config.toml
n_layer = 10
d_model = 160
n_head = 5
n_kv_head = 1
head_dim = 32
d_mlp = 448
vocab_size = 8192
activation = "geglu"
norm = "rmsnorm"
norm_place = "pre"
norm_eps = 1e-05
positions = "learned"
qk_norm = false
attn_scale = 0.177
bias = "none"
tie_embeddings = true
parallel_block = false
init = "normal"
init_std_qkv = 0.0318
init_std_o = 0.0
init_std_up = 0.0318
init_std_down = 0.0
optimizer = "adamw"
lr = 0.00249
beta1 = 0.9
beta2 = 0.98
weight_decay = 0.067
lr_head = 0.00513
warmup_steps = 544
schedule = "wsd"
decay_fraction = 0.814
decay_shape = "linear"
final_lr_fraction = 0.0
batch_tokens = 16384
seq_len = 256
doc_mask = true
train_tokens = 104300000
steps = 6366
dataset = "wikipedia_en"
Each number is 500 + 40 x the weight over its row's rms, rounded and kept within 0 to 999. Layers, rows and columns count from 0. Numbers have three digits each. The size before them is the row's rms in percent of the matrix's.

# down: layer 4 MLP down (transposed), 448x160, rms 0.0982, rows 377-431, columns 80-159
# gate: layer 4 MLP gate, 448x160, rms 0.108, rows 378-431, columns 80-159
# up: layer 4 MLP up, 448x160, rms 0.101, rows 378-431, columns 80-159
down377 095:589484511561499429522528466503522483528577473437556467486434509522491476504527557526525524452503498539422541489517514451464477464524454478458512542508488462492535491515540518469480520503487522506530481501497528603444447495510443522487488504
gate378 100:436437491555504438482501486528527468532523500515532512514565477487417463570507532512435504437489494532496519552484516471561449436476509539498489447542423439458454492507489512509506517445485519510471534552539528513517445497469394536508550469
up378 098:487505537479391463497514485498475480481442516518545511494468493479546442439508473475479393512556470439506497552522496503488445578530477473466538461471443548507474431538500502465477534496507471506491467549495445461511497472528479474528509434
down378 100:498530504472475446482514605471509497429480567553523494458478542513444532557499480552509542519532469477481540508519497517572528571522461565490500510478551467450461540522500503459547507519556558428469477523525463535514508551525588519519479518
gate379 096:532495535474539509516473447516536449464554496468469522410503531433448520440473419461471492564507541491498391484481495428548521462506513504528535482570481453508515516475466515483540521511571490496501499552526488513425452536532517490501494445
up379 101:524480502436523448508560538503528529426462519545527485553495497552560435563488557534556529492495453512554521468485501496440562577480504523488458416455536478483431481476501478483483508495390577504530465546534548472553493437437456495496502534
down379 101:467475501482514560446469503487528439485446520538458476481466533514471442529500534547487494453453574486539505400506505562582500493482585452501495517560487468576459473444462501489556466528474511506494454445545497538529472445482479424517436476
gate380 081:487432458547537498532526548479527524571439529510516498520439522541465429532481490523509532521529511504537577552527559500510568463514451513473535528502434523448479524503492584577463485563487475488541480506542456565513478492555483537486539554
up380 079:515453494525441471500519483438535488487488500494499441505520479498498435493509467530506474506509492498499646493456538563494409429516433511487516526501474552482368449522485484603481539540522501464543473470438501485423527491596481486542538558
down380 083:415412511494544553521457488499546474568516584516491548477390475464453534498517523474486509459508552525581445521511502453479506489526561449522477552510515493507539482560477449540502479568488545488483519512508465503556495500518537546474597469
gate381 097:507570513497510501499486473470591471583503512494469562488492523545459471487497494455521436516493513512455485523462548509449499463414520495534473482507515532417497583507444490526499513540473501554525523454442499412522442537559490520562487553
up381 099:568484472569520532418522564509483428481448556564529558550550465511486613579504468551541495430496522476439545522539475544570422430441522501537492544426489486519490556551500556513511456467521539556481437509525523507528533506525471459445551464
down381 101:570529511515507497505531544446544493433493501532518473552528420574527445584550551480526540548566472417527476497491504444474440486485521517487475494438405478417452538496451455461453569492489546445467541520405533414475548530529534505483505518
gate382 100:573525527461491475529451464463513503532496510534467537490615504539456487458501537494472530508536501433493445477544507518470546516441507459509545486491453466494515568561428513521521497503500547460492535445464476460492511489500395486496581491
up382 097:492505510566451540533470547546539586474508502470435532524429540436506485509478422503527416428448497516576528493463526513572561559530483432478548502523488488546468458448469481535473481494476533544508497515547508542488538594507568523548449514
down382 098:534515499450535525487507498585568527472528539489450486447521469583494563506510483449497579577440475457544399479516479501515497475530502508531422459519514541524494465543501515438485527469470537563483472471540527509535424547468430480535451490
gate383 104:601492522525459538526518484483532486538516559557495521457554529491476501496452482502503473528506480535551445537513549483541499489451449448504499531515521510461457500487479473546456524565507479415555449460502536504477506472504490511573587596
up383 101:463569498598487462495548527511533522512467491538527495519547481475506465484590495539473595496483484439446559532464505499506488471571501472457489483465507525535515524505523458497494518473507492619507507502513479473559545476459475482550462434
down383 095:466484502559564447482512489541565421476537489514459482550555473504450572484528485488489484410559472483621550462426506439514396496508526462485493476505510546548462461490455487520535554500452568517431479517489541456507458525506486484499513496
gate384 113:539549476489550471535467474542464458472491540368536470469543473493422549533466467448473460560473486487503504495478533522508503462573455503540420540465472541479521481493479520483487500466469529521488548513519454499485465494474477608543464537
up384 107:523535509509534556476442484558532415447464525447509438469544519417486464497550508447561473477470506480567505452478562480502455420528484455530446465440455459586552500511504495488506496555512465466468532484615451532523481515509477520452518481
down384 105:507499545485486475455475462520534497507486523493447435547532484451601480505543499547447487514542468510464508574432536566505511533516581472484480504473429469461549478573510498537499568457482512481557469450491508559453549535534456471426566424
gate385 101:419430477531574406494532558506471540535503484486485543524501536462436524522547495510548466494531533559560551578540507446537494542521467541502455515506517438415520488435519566466535479566463479528512504499512453568471495566588481495457522488
up385 106:536498510509489585538482436509467512488558550477476382550537403528486476467516489475493458511469494514483555489531508528494550515475535498475531466480521475470466485510500505489503464473537597426454546455553582525508499502540412497493456504
down385 103:482485498514568531489512529460548494504485488476476546380504551514488423468515486510452503521511470484584450574458477450539457473533504506486480503497489528496500527508539547533542513493462480545434535562499455466424517559471546508508466467
gate386 099:513491475471494468536468544503504437484556472471455534539487532414450505515468454478488485532542442462463460524479584430528507464472420562516559559501471501523497485565446570510505511515437443490571538547539502461502474522529453553439546547
up386 088:437505551556444528515553458473521494490487468461530468488466572469495503470556483524539457523575519509508541501497399500491570515466510501471419519455551560544547551450544488498620465531534555562469407490502474431508474494482496555529454482
down386 092:545546517426461482458543485437492403561533480437543484505504502527467470546592454472562435449518460532532573514486495451459544480521488515529452503469469527422512496494545479541500448472542441519556407541478548559473510533528516526589532511
gate387 094:446525471482558460549462557503537519522520457561517462505471549456532540562514442537482439552504491548494493516503510387447498559469544569533587525491457399460489553484503508475559507505460523543526495566451505448470534521484508472487442473
up387 098:521445483447570466484563515460447535514525520494516505533421446513453452549510519508558513562465482435505524469509418607494536423523482506482508488552489556544507471527444419551464506458414454483551470495499542511558494514469508465488537491
down387 096:466426500530495536446475542465546452528461452553515517484502475523506544484491468524512450493522592555596488532450543415511504498474479456470509504491457526491489540419545525531485549577571495513522494545450532531496488494454443487444474526
gate388 072:458470493587530454505456458487493485527498420447557550546466544500493496493440448534449463574500527503505522547455541404516549501533509531481505522553510492463443508415410438497490535468469476517562518495473492476425506545534492419467466500
up388 080:538421435446493508519409528513532507540481541497435505507521528546467542421531558519536545526491566435515456492523551573509565487555560472481582432484415485561504455515502528473484507559477510460436520539626484484590486506540488567520465521
down388 086:512432485536554524562438477584553544463533499562503496527546453510610425479468520441483517475526574485484507497502405459490476447482454481499507500484511457530532544415459493575509542493509484567506548482518563467494588466442498481537505504
gate389 103:511473535589530492485433423554502460511503476437479455488451550473487488543523497463534445435496455521437490477514552444526524434537439508546504483402540512517565464547491555466521524567564552497515510580581521454467452443489470464512456484
up389 103:482446471507515476466482501524423492510504491504433483460465501514483479482490459496533467501511535456454566556514502550558460496593475540483490550513568483535547485476524549596521452484418441442463482434491502532462508563562428538453523453
down389 105:533508466518495450457519486516507466410506364439455468648488500497472501560494503551542497507518478483555483503442473433533533552550511510528514578512528489499482538482535559502560515537517507511483513513475499490478447563552481548517556534
gate390 109:515516477395564463581503500543454522491461519409509541539466489435416487535533414479518448518483503537542535444510512492484538497503472571532517544453483545524487432511522539549514464522430475511567581517522549516510432504527494430507560499
up390 102:566524458444588489533514447495531468504484554525551489478544544516481510524450436534500483488498466508540531483478552520458517479554471532499452520419471505440434578522524521522539556493484540516533500517477461464509467469499601480440537534
down390 104:509462477501510476527485472477519533474476482515509472504422477536474503480491504517440512570537569448422509472548510511529513514448583475487522486534477379553564567466523420481508484507486465402464433420498541557505580451487546489480462471
gate391 096:444566506452573486558560491537458499473504521461460535461531555519483493480450460522480450528518421470503556492519520485583523565441512524577462457475502511484395456486464527475535509500453610548511539535502561460469512501467492445476423456
up391 087:518450526517417522501495479451505514483460481463513513506495495488438558534494507478535502515514508439469434488450510500417464431551499499467428578463518465503603609514474519519470473561545418479532503443514490552535427507501520526515543516
down391 092:537540508438493493494475429519490568437582497515513591477545478531489555490512448496466478481538454436451450451476594545501564546478499538512475472422487434506506480470477555486511464603481538541511509467461526487552476507525452538517455491
gate392 100:576501530477515467497466526532567430492503580407466478521554540513453502469433474558478516566522489534403538487489532513528444518468438522502469485475490577472507475607458518493508527501529546542493531513593471494527469479516505542484450454
up392 101:610457528435516465463499585473515464519483513478557536563527473480531524485504461557469542504542584530411559486507526515514414457473480530476539433502464574537513480552494505505508483449493507531463519511517449547485495494487503561456523479
down392 099:524531473521527424482488459492514474482478455493593484581540499473528553491538560500529512473577585487556603516537479465513470513437474476490545523539486457499540570528482536472491547458417471490467407493527473547517558555527469481524558542
gate393 101:487549510455486525518492566511368486419538485493511472513441496459432471496532487422478541562574489450526508461518443533528558498503528436512531531471484469521497447507417406496549417514512500492494481502479498469583454490529463466527524452
up393 106:481532474425451505534465540479477473436510493493510510498475521367480452504541484469518518492586490501531555486521499500517557521453554459524529518516451439485495523508454428491541424583503510436472468524462458537533495510545536532509517494
down393 095:470527491514523513453444524458544483488461524504507511406542447631572518455477482504494482491518574522569528583514511533522463439518583516478526494518494506445431508448528512503519552525536499511514477463444496530528505478434471500448454500
gate394 105:535462533473520531603510565578513517498522587448471586525481525534505504455491537522503463517473537571516489493480507475482465392518447492532515548471456522488545427512487462480450491523522446485506465488552553473507494538573597462502487532
up394 108:541503424552514435395564439430460486516493518542536514534529459457514511519447535506482532509556412462464497479507447502481502470461518452500501487546450521514534500432477464515464452527486485438517498458447488493486579518507491535514547562
down394 108:545537502458528533499487510440505504493466422546506461559446412493452563545504468490471426514491415464473421446565519522460521539541503515522485516484485521564570476483503459457462537537493529544474525537489484476522481516461509487457471446
gate395 106:532459477446492528440573497525499492483436495511512509500545562536453503555485430479440468490542415536544537556455520494549456506516381536533556495530561549479405513565465526425477442495498414522544505529497469511425468476484578508506488460
up395 106:530546546496469488477497560553514466484507498477519401492501519487487512420558514522548562491463495582411532513461570551495478482459513477422431546485507529468559467530501460454606544481468521531470495473422530492523504555504446542515523440
down395 107:526475520474506489490523461504467576488471512419515472474605515547569524479504495564439486555521498425479480468481495416473519518517438471502526516455594573453464478480525455527502546473462494502450589502476540525549440467498496496467494492
gate396 094:543496492465519462414556506549544495502521528529556531402537509575517434559557416562460490489477499444445506507518478531560525526539503482521554441502457511501456428506469515444455530449478550559482521551485442521486554541470508462607537587
up396 097:466560468443458500512474497481445492511478486561494570491426550511514567451444532494592439404455535525481434468495566496460619519490506494556481495542579541522543511467507495490534464488466436535527506495457459510523477526536488537508492498
down396 097:538509484562524539468540546503505510516519483561477537499459538423544511461480524487482572509503469526544515520493427489478455458476494410497497551492501440502450548498464563514522438469457443442466476533515511508496457525477465481513481529
gate397 102:468479536457459491471517502467623480445516525484490510464454576515437546558493487506486469483504464456487474483499503483560463481513515483503504533523508528436511526548454520540478449542577521446538516498439552455493557521546512487576475542
up397 098:521487508510478483559459564454520549517479519520478528506499495546502602499514423534561505469483459443509521573552464509562431515535529503492487528537486497513518582482494458532483437609544517504466540507464472474505632487466490427535538514
down397 100:486475503551524479530502542438438537538494459545541459537486476476520525464512470458531544535558590536512509558494555500505521542454488417513503507515472447561547535575549484527487472474450500490496506517537474540516522477525505498477523534
gate398 107:492504482491458474507488574572518525423488542500506611597492441441493457468469493507480455562497484561422499531536535508492501549561452491543548455468565440461451482515442522549542509474519458510482526609573488524523520481518477503551552496
up398 112:534522478471527549437491529510548458414488484508495437525562532586515571528548455613455571454501555520603531489510536521554493512471432536449508497527472468484480509516501487489454541483546461492523442470423494521452491502414551582460503503
down398 107:512557474556510505492482539455545476506556425499538540534587562565464533505506500532442503520530447510501563494532389414509494453519529491501500487507514550544480466513471480463501417492505548473497527433465533507464525473494525502531450545
gate399 102:554476508560571438511548507456443437539475456488522573535523516530481478482515520505439451480477529510468514526519494490503535418503501502494539607585513542444491441480412507478463521512451442461494589513509513452574540524556502536514522513
up399 097:571525529516501554499462506553485487507536544417479433485470478505431496451454513521542514504513494493600460459527480529569504552426551484521494536478523508491530523512491502406501554502478430489461444548518450458458456570550432500483526473
down399 100:465551538488469520506520506479569500491484490557470460562517578483466521503446493458527504523416505466487537509491546510544419536525509508512571485496484519456491508500516494461568496514491465466523530469551563438472522483437538490490448496
gate400 103:478425511484433426497543603483418503574440537490558524560508505550486482488468460515501518497473517491503523526516475527550514433544507507435492470567519471495541460544460509544453536529509457496515554485534516551473538531576422511503510491
up400 105:509467526555430453457475535557428487478518573431444529474458493491488538490425536497484502557495461501499472515551528549514474449495531489541436469456529486578536502578471507489443600456538459441467495477512464453465541514573491492532562521
down400 104:479577506438525589521539490480498522418473513551514442530563469516538516512529482516542485539500563484496529469480524527516518509489477470520543499452464497449408497411554575525500476483528479503521511520530514515443464590427483483402423512
gate401 093:486566471539481462526478466465474469522424490471435514438528605477435498486481470473473415561472482485460517502469464483472494456537402439506415518504480493487518531523507562499477463590479506482566545509515530434508533474539539487458387452
up401 092:461521460608455460483460472486492568602421504550470510491473497468497489471473529442529461527545512512512519551514506527439498451555489424502509498502432456463568564491547580555496473524476453443537519438511506500477489503624497479521407494
down401 093:426446496495446452503543491458536530537559418538564498530434527474524509464498592501462585460499545492516501497473533444501475509538544472490494497482437502552504508458520527535435537452532529495467446501454446457507512509577473494468540515
gate402 082:531523511487502461528459476474541488438540488467489500503532443527467529503480532521491440523527475376457531507456501510502541553526495428490401407540548480589473414508461573474568445493452485501535532442515463491511518519473489528487425525
up402 080:542541494488521546568540467531415448558481475450507568500452559460442536521480450508516472497547508536508485476481541536521507535500499558514480597479496518437517555486464433510439488540527479559549530548472521541427427542516601496509566463
down402 094:527533487474576473471488529510479470455519502492487540445518494480477488504518522575517525516515428476532501516528610399483478532464495501504506471493534433506528477555546513455583550544457505525476580523431536510457490533467445456492481536
gate403 104:584501487412483559522463499461501502412499525551474527530460497554489410493514508433500492486469501472479480576486546506523547491414483472484497610546473478512557470496498517536539513554521492488509611537547581537501526476474444497532545472
up403 106:540531495440469492486501488447499481549547576434464476467539475497494513530538402491530471436509511492558540460464501502443466515444525551550492440457511460526530578539480533471454518545466530480478533490523462450583509508409517550476476530
down403 108:540416550527477545558576464466502538498454437549476424546503417459518550538493468462566503533517580422462485457496519491462436518398487537497525505565544548490461513540471493429423537528454493507529465502519483524475575540518487525532532471
gate404 105:442518491451515529487472445498555500431557507480461436564472511453456482472497507516529570505547431509498489523500484492484538516481491444486475504538562487549500497479487449524539539504540521540499497510548531444490410532596493536544463502
up404 104:468486533464476458426544481473443531513510532534539498470510491541497503479572469473471569507468472498468390557465505521431477510423492502467485478495513484519544442518465482469580493554564456493500509495482562497561474538486523576445505516
down404 108:476526498464513460486492490505474547502451476498530478500516502491451498512554451486480498496489494494458406537446547563392476568474548465500472505520514482474502485536511531545556486559546433537476505472556502528541492557438501537514485534
gate405 095:541528539422463533549524460544523544517492572412482506484533512527472528479469494510542544452465418467465458469500443501478422555520435458506473534512496510527449503592498468541411490579511518452499528484511521482497489555533513451505423533
up405 099:482571523453493521472475439507479457514503517486496493532560540568515600529497483577544460408458518480480422510501591500534508551476476446441473547489554469512534532533522536467370475477515550520488473544520469496461502467509482429462467495
down405 096:439442525465578531508500504500508529505496457431513416458520485480545490519533437543420505481439558462560491576538521519472529502488552518491493507396506495509467494470541469468570473526468479435519466491540530482525487461494545492471540496
gate406 096:531518499461422442473501510479518518535471486501495590476558526457483520542492489522544521509460499549438500506540475478453526523485493522522537428445494444524462440504521544531565525501500526525537522496483452523406423522505489437436549528
up406 096:492582506479544496579498444513486545465548484468447522502544462442466514474505516455587505561468512577542469495498531542426498421490546470505469453514538491601522495487497536508461474526498548561497562499580500458515490426584516523438458502
down406 099:509507501532499471482473490511564552478424516467498518474576501480504433407479588506444559503492524492484520443459484505422504483468501493473486463526509458515442466498562510469487500537501479462549416453491542528481467527489496528499560558
gate407 100:441547493562480482492504493498493501432495536427507482460511520500404537546450513418542483451488464507479536501465475532484504540473463541501444527547479524553439596546443598476519480497449486519511531480552549530448433555443508486464561509
up407 102:455566520485488460482587514478508511474521504503506493456519517511493557582487515414466492451445527491465496543454484508498492503479500619507546500523503496511476522522497578495540486502521474513511475505493579497520416505444454534452531556
down407 102:511450524524520532460476567471511480472446530541539460544537499411452422474545536555463464551470488484492430535576470481500508539463449496476505508528406495497530487493511515563574461569577497411470539502548506464482455485461554507458508567
gate408 097:527566492473489471578391431520450449566501530481501459581531468455502512449520548501513478519568474495489458476469458549478447506417480592558589544439537519507505431562485540544561536444484574532527556511541464493468493495595532512491495505
up408 100:448446513411499438490527455475464561483538399591463557508504490428523545487453500467562489505425539528542544488448492421491550551465566529535551527512470537442518519432478511539513469509494596513473471506551519519420556456458540510470478479
down408 097:479571526507512487523483510507435495465438485458421463509498476557499527497438539451590491503498449499545560473504479533521530561493443503499554561485490495501523503626490483580549536492538537516472453524527505483522518510472534503501604486
gate409 094:495538493502465574499499441565492467485450540476562424573446475497498541549504550543558558493441472532457473531536533495454551526481501507572455527538534419441476482495471443474495469538536471465466545530554488525485449483556476479566544579
up409 098:593525520454444499483503522581476464466480500544490460478480495450462516561528479536525596495422500509539513474532522485446536491522554520529510497493525395478456533492517446492481463585491476480494447481572433563434493458506457547570552482
down409 100:547469522453519477431543457489513492485529505482482518499527460514496425568571461518448450526492538524520446555501521534463548494449464517464549509523480452446497525602516464525506474502485521487489456495500486552445565508513431535508519392
gate410 089:503580495490561548515540491553528454503556511453455555518409565480471496497449432522508445591539483497495540499470510475563545574476482475553448483519564463435514545457481436467526489514492527579568491562543475530508492516494515435515480536
up410 086:470536513537530547507561485538522535550507506450483570490453531488525457491447473514521482521443517519509567562463503520520521572484516509493447549516493488448524545492532434493521549504516541553471433524510501496482524519518493400548504510
down410 094:491485485529395496488466501510431485519498441438489512510480558519506458483466508545559517453469461540471514517523466539474419483499489443475562487530548518542520479404502491521460611482458487506559531497548537491531537543471455521437548474
gate411 094:487561500524509431524425451477532502518574537489435480515520460548522473507542519477534540485539515473459463476536444490423463558475471502455480545533465464525518492555488476507499490510521509427500500507597449569527536441501441494486513577
up411 097:566519524470510472557446555526490539528551527495494446381478514530495469516559538544582546444575531528503487533512528501534426545560533478466450550510540516455517496537474558565493436551507466470509511496533480505556440514538468517511507522
down411 099:535471522450458410495499546523421530429465515498447481466480505507550475482505526499512554521511519499513539476479498529535522498463498490509495535456457548492531574554479467519471411569511490439443494618471484457431455508529490555506515446
gate412 099:592523497514513500503549527499565528474494502487452506521534501489501456535520563487507475501581494607503552540545591547477471465465502509471510490476466502438484586546508499521475622514526524522521547483455492463488507507576478492522495511
up412 099:476486497458494518526524395432501468504437528485491437523485509516502449504474525442432496514560542482559448507515488483528476489381458542481543536540503522509490522518517497480549537509538446492434495505562515540507492479510492510465563568
down412 099:535472465532463506423480524486486584495520529587488525452426523500515497424494493542522488550488534513448550511502480541569525533565516446467520524521456454510462523487548531540561538579524521503544589542484450457530463489515549466551547453
gate413 101:417561550480503455536456516509418504402523504480498427450536499521482502484539419489522528508493484498464439467486539451483484524520521517468544488429483447539581528578477455438510474430527502509518571568504489514509480484425472463512510447
up413 094:460507567498432501526472518522453489503563492481480467561608513516461527502570504497518531468473501501461463509489518491548477482515497472471516500470546449564491496542502531504480449533625540500496572620460475517490512514533440582564489500
down413 095:538547514526487483517483542508489534466491469497490463507548484517538429474534478492467489539575526563582461454550552466476513478594552495470620516449532546538485498508474496470478468500481507482534545492428513469515523470472423536423551479
gate414 090:501465447500514462481547512489483484550483505439529559492482517430501559526522536455491449524557458532452571513518520477436466492470502500534543482463460527439511428554507499509430583455334528516508489456536551518499529504524548462484524503
up414 091:464507505562460539473524477528528440514507460472487505420571535456502490518552487481508487468594475566548560522507505438608445483494463488459554457443548522458431504438532470536445460529467493585520491475505450507492425519501518536452559565
down414 091:521567473498435410566537470505471528537541523503494560469449496475468531472493471430483490554574411544515503476433530526505507528559502487496515457442490512505544446544427471505489547394488508495456568515467462465534571486541466520513484404
gate415 102:506529526463546475512537488453607468499493556481465545536471518489462522514563449483493490486515494537521538530513499506522467494507426458459344456482512512450510504538458539545525597507510511437532524554448509480465455560513487501440514406
up415 099:498428469520413497492549484549479516468525501474457401532551510492483427513429504520499536461526538506517476513508535500562531484553483533498557474547485430569452505490522506481481475462478478511444470503482509542552471518499528516523514443
down415 097:506530520498582435597527533453492480486521517524494601493509545495468583507510453522545569532476478506443461468477457477427495452436475481484468447449496418448531454519430403452560493585486504458492477573454439451463514504497461509497493492
gate416 096:552525516499543391524471554507568467488454546524527473493472532515432496420493445521498518479510508484414500511468434446535447504526409504485458509425471524424480475495491453504551484585485475483503542500448447525496572530459464506459499485
up416 089:501479505439498524490474537530540546492447507472532584490470455525486500465486595434560524573462480465544543497473469536467485576437521485535481484486511599548518535498517428563504561611508452516480565509505561485567556477462515533521607544
down416 086:455489496504491520506519505497503533480517551455486487566509499496478420521500563540483378473480453554501472467487569407491473535506458446502509483495494475498536421470470492490500511553504551535473518477476483531450519466514519566515434503
gate417 089:478503492518495496479525515552522503547460553465536523542546517417541523494445543542458514548547420501556451474514514537484499529545433493482520484534554515522476496545490435474476556505492507449481498549477450496471497484486469583543430495
up417 093:521488518516516542574447519507576530508480531465450457484545474452450498522543489489430531537524490522566544450518493496564422508457387528439499480515497501534455491531531515488517612509508546517453566531539557381474433443564459526486527486
down417 094:463506488562471467475508515433488487498536555431571534460510496509447497445455482480516462476484499468456542477456402502461515488529533476480483455516500557468501496361472510568475406497485489430485541487490514527522548506491519563498503498
gate418 102:474537522498507461480471517504492396523516567475477495538547515526501458564453527542537449579449412546432485544437522515530464489494404562488453473431502478474498482592502524541449561515611539482551470503531509484526499484470499471505420496
up418 097:514447496470474486564516478496524561470471403497535486475478512465489538476524480460486525488551545454522506471546513451483513498565593454521539521495482527503483533421448519443598476513462527516497572562469466473526504548517486501525549521
down418 098:524565518493516535515458482481483507471483555482512533522602519450466439594461502534540446523503482470489485414450459399533552499431433520512411475532504459471549522571518493520456528511571526511502625505539551525451521493452537471514512501
gate419 098:511527501496489425502467483475432461583523526443519470465576499542481490500481472552503496462450533502492530442481513542539527415481511426484520480494483485499529420489453527454477523583427495530521552510550479475524483470556464487500439508
up419 098:480461522466512491445574532560516456499528463562463558476488506516483515526513528479476470468471462505522474589477504490499520519501495491507468519510429477435458559488495524560475434460555560466494490452504563558479501530435587562514585505
down419 101:479468518535548479507451513524559528528524570521492500521512572468497462531473544493502518584473521498530465577480529403496550522449455538482517556511542443533425491558489499485508488463512520535557522469591563492494488446500506494576559503
gate420 101:486461514511432443531548534495508521507492493483404511534542539483499420527490443431500494435506429403487513537533510434494475530500444495518523472456538431522509450488498454484506475467494445478516566540508481566480583518471491463480463532
up420 100:485487471428545573488482429470547482443475453512582462502454515520471455573531473490462520460473531550494477432524442503546403508529455541453444456525503486495506479522518489543536427502474475536517542479578503470543431492497524454548448503
down420 098:465531476503515463497498468542558422547603513493513575518454503517466471527494487456468470487433513523522462515446520517460582522550539473547491540461490441504443515436517515493496523518443538478489487543476523511505505476519529512510412478
gate421 100:513511530505556507577565499516461561515519483503546461536522525533494449461468577584432502563533468551447551457498528524426505544520514572504516555570549562422473489465453489506487480465509433450483514478493472460502537490505475514502508528
up421 103:484507508446460508473459514493512452464493539430428534379460449540510531527519498484567489414503540461536531504483524517567487534484614480528549529515545503536448480579553493459518551501559517496452546537450488473549477478498423512554467496
down421 104:450536506487520474508531506506552498489523469462509499580518516448392487442506484498456559452489531530484472460526504502560529504567427460471477454486446577483516506490504530551557542511522496486463502493515463492479593489482544559477467487
gate422 091:501526456494572579583508518462489508473538547467531516566476497415467435493434490436484500585532457513505618428508484472436503509457504536499544542527471525490476519502466493480563528434521505454559512493499483454488510513547435467488487538
up422 097:514543515565409540469462496500555550404507528458468506581495492442523559468524525514501542463492498457477502487527551485441506538492549470501542521500458474494512560520535465488501545599533568508478476461489498490498454515542474448538441562
down422 099:490552484484478516487475517448521440465519527430501475512549535483458461530541554540528532489520477524480534383474509509495494457463473479467460419485436540517526513509532494497444523501563497533535527421555545483483527436536599512551520496
gate423 107:475472519491583481507551522484499533500523498454532511473506507457480481500428506536476571539502478529432565458523556492488528452577493477547498509558446505430468457524444476443478524580518470445517492514481507505483461486422493501561460475
up423 105:510554507478585525567461474539544498521510476517541476513444471466540440502436529483462513603507459531494478455546547504483554453501451486485534507535448494473485486488503506429508575490472517506545473511495535531478572450487484531563520452
down423 102:529468462485525494496538508507508438482520520538487468470492534527550491506528467625507505481549504518524473615512536655454408462529505452513534551495496540476456498485560584502452535474523473534512529500440567558460453467508604485500478491
gate424 101:554519512521529450504550528532504485518488577455465501533535511474465555501512530506482494463498435537450454491528534508504544480561473538499505517395541499546453504484484521568509488511445515595506535500486550512570431556497545466457546525
up424 102:513509557446492525508515495476452514515460506515428444530508453563514497482553498421447486496513486474387434534510474511485448466484496520490504545493522519546467522472476480606498504529473458500499500442500537550558445529481528525487540546
down424 102:488496531418456499481499519506447526480492573461476447522497484517505519420581512535457436511486502495525517480500526516442561459486451543499522602527533517512478560429452543545473522563464535557475495481502441513535503531513471487488524531
gate425 098:500477539470454426541414562515471562468477473516447477486474473510533542494514537506591473490506484446526502550520563543481528417542508434498491507510465529477564564527505466521477467598489426534512507486501448520566516502522414433492498573
up425 099:455459465504480518483559483442555494535483480506455512443519528560513443571458541565542512522482492460458477499437501428463443550508479490564531432493489567485470554502544482456483436421465525466518570473462453515468498434542551509489505439
down425 099:487535498497377442515560525549536527508468508520537558502430513532487505498516480414480588476524465489451438471469571455504478546464484502482547503515496568633494509516497518543510557492515512511490521584540509436460495452533455466493536509
gate426 099:489563489502470563545512523524484509473511481478497537594459496523517501530522490530484497505473463477515470471493445483496527573488459586483491531540482412505493490552481502494514528518395462447475458514455485458528581475470549437544531489
up426 100:524477501478536457459515492435574488451479548500515527429583508497490493483460492446555489413541516449511554537486498532499483453442552466493475449502518522537521520511494520528505502470543473491515425471534565549384508508493477490466458404
down426 098:482551467444470483516477479462482525435511442489482606492388521463435501539494523484568463495517543500491510473497492477559477501504445467497504471509448483523503515514495515459521452518529510510447508573564566538549618525524565471540461537
gate427 104:424546476491487467421472577469514568474471525552434510517482540550525565473529532573479564464497457444529498550490502483459538457490494498495508522506545458487472478497474437507477469528529476508494575512534577493578552490429559483499462524
up427 104:501526492552489523547505496479404461556519482455510501406550496522500516488529440493471521435463515549527496501520488485499551445513526554485544537538526488485508490499490499408550476501408528543494603512538548491534463507516497525473479390
down427 104:499471489464466432547480588490537510456551580516514579578489556532523520510494459567448600463521529561445502513536505540411498493452525473494518483473523448545592519475498451500462483575496484548532467485429448442483512412496593493496502540
gate428 101:550467524511513492605537476516470418551459468513492539518495497564455555534487468430460499483489472479442558479395481523538520416411419467480430509447452519568504510500496546478498495491499351476516546437528554463503537499539490454512513502
up428 104:414551535503486534533509543506509472524441395510512456499525537521423532580413556562522510522500472495574541555525528510521526502443512462459477518497538480525527512495514549450501526400475479540529555524455498461463490458554484501499509481
down428 105:493474533499540440481418466546434479506511514559505527493534500613553464532526583528510504491513553461444569480495512584501478451447471474443559506461447492532410512483467543521475534548477496485446470495494573497484497567495554517486533494
gate429 096:516531494552504510520469479550481418417516497474469506537472501473491542475490451586483493520497458424472494502554558489544508471443516523522498445450490515555486466501480512492457481526551522478483537502455528453465473541527453441553442482
up429 096:479515471570498513526473494520436431454476484494502506540494481495522483422539474574467435492476508465486488524547545501486494484503502540489549433491476504571524516437525479433446501511507526468421523509449492493478498546519476441502468521
down429 099:491501474567519485497557474474562509549497452532500507505436483433525505436538518510487459551506484540449514508498461441455523518477492468494524542512459522461505545546542489546408469465499485487467467485483517421473533557582480518466568572
gate430 095:519483550485493521485443522519444529469499602503496495520531503511505499478492531399532514552514482526485532516496443513508441561542489541499593536584464474482540445482480490487560485510523527480491484457529491495474442454415430500538548574
up430 101:567512500456490530512508519486601529500487553527415559485508498523491463476466516548531515428528540553555502427490533514489503506521437468484478512479403535486482596492491513548557505522588542501454577523538538450464542540480491464516521447
down430 101:443475493577472537542512496553562455494564433493468505415491562498508444536481531563547451440494551450547487545551523460546537508483458532517493499546448480491422522617507499500530578505492454480474463521513438499443514495501431488414486532
gate431 106:411542460543427417565459534521464485485525448432528516510487564460427452481519476493573477492502455528541436457536466446559517475452448543478521530411492510519546479491520517473551500438453493549524561540553520442535399573478460427493490452
up431 109:515529487464542537469541531559451588477472559549511504548463470570547467453454563558480486552451514423544472515493533533513548506551519531502524504569527393484536533515494482496469531442492522490442472514486536524467500425554509488482480558
down431 103:493444458486572571572483466547567421482528475485496481576563539493503483522495558514540504528494459491472470479560476445434466453469502525543453537534539496491572458549509522478508496544483503502579542483561486479496513501589486524477595492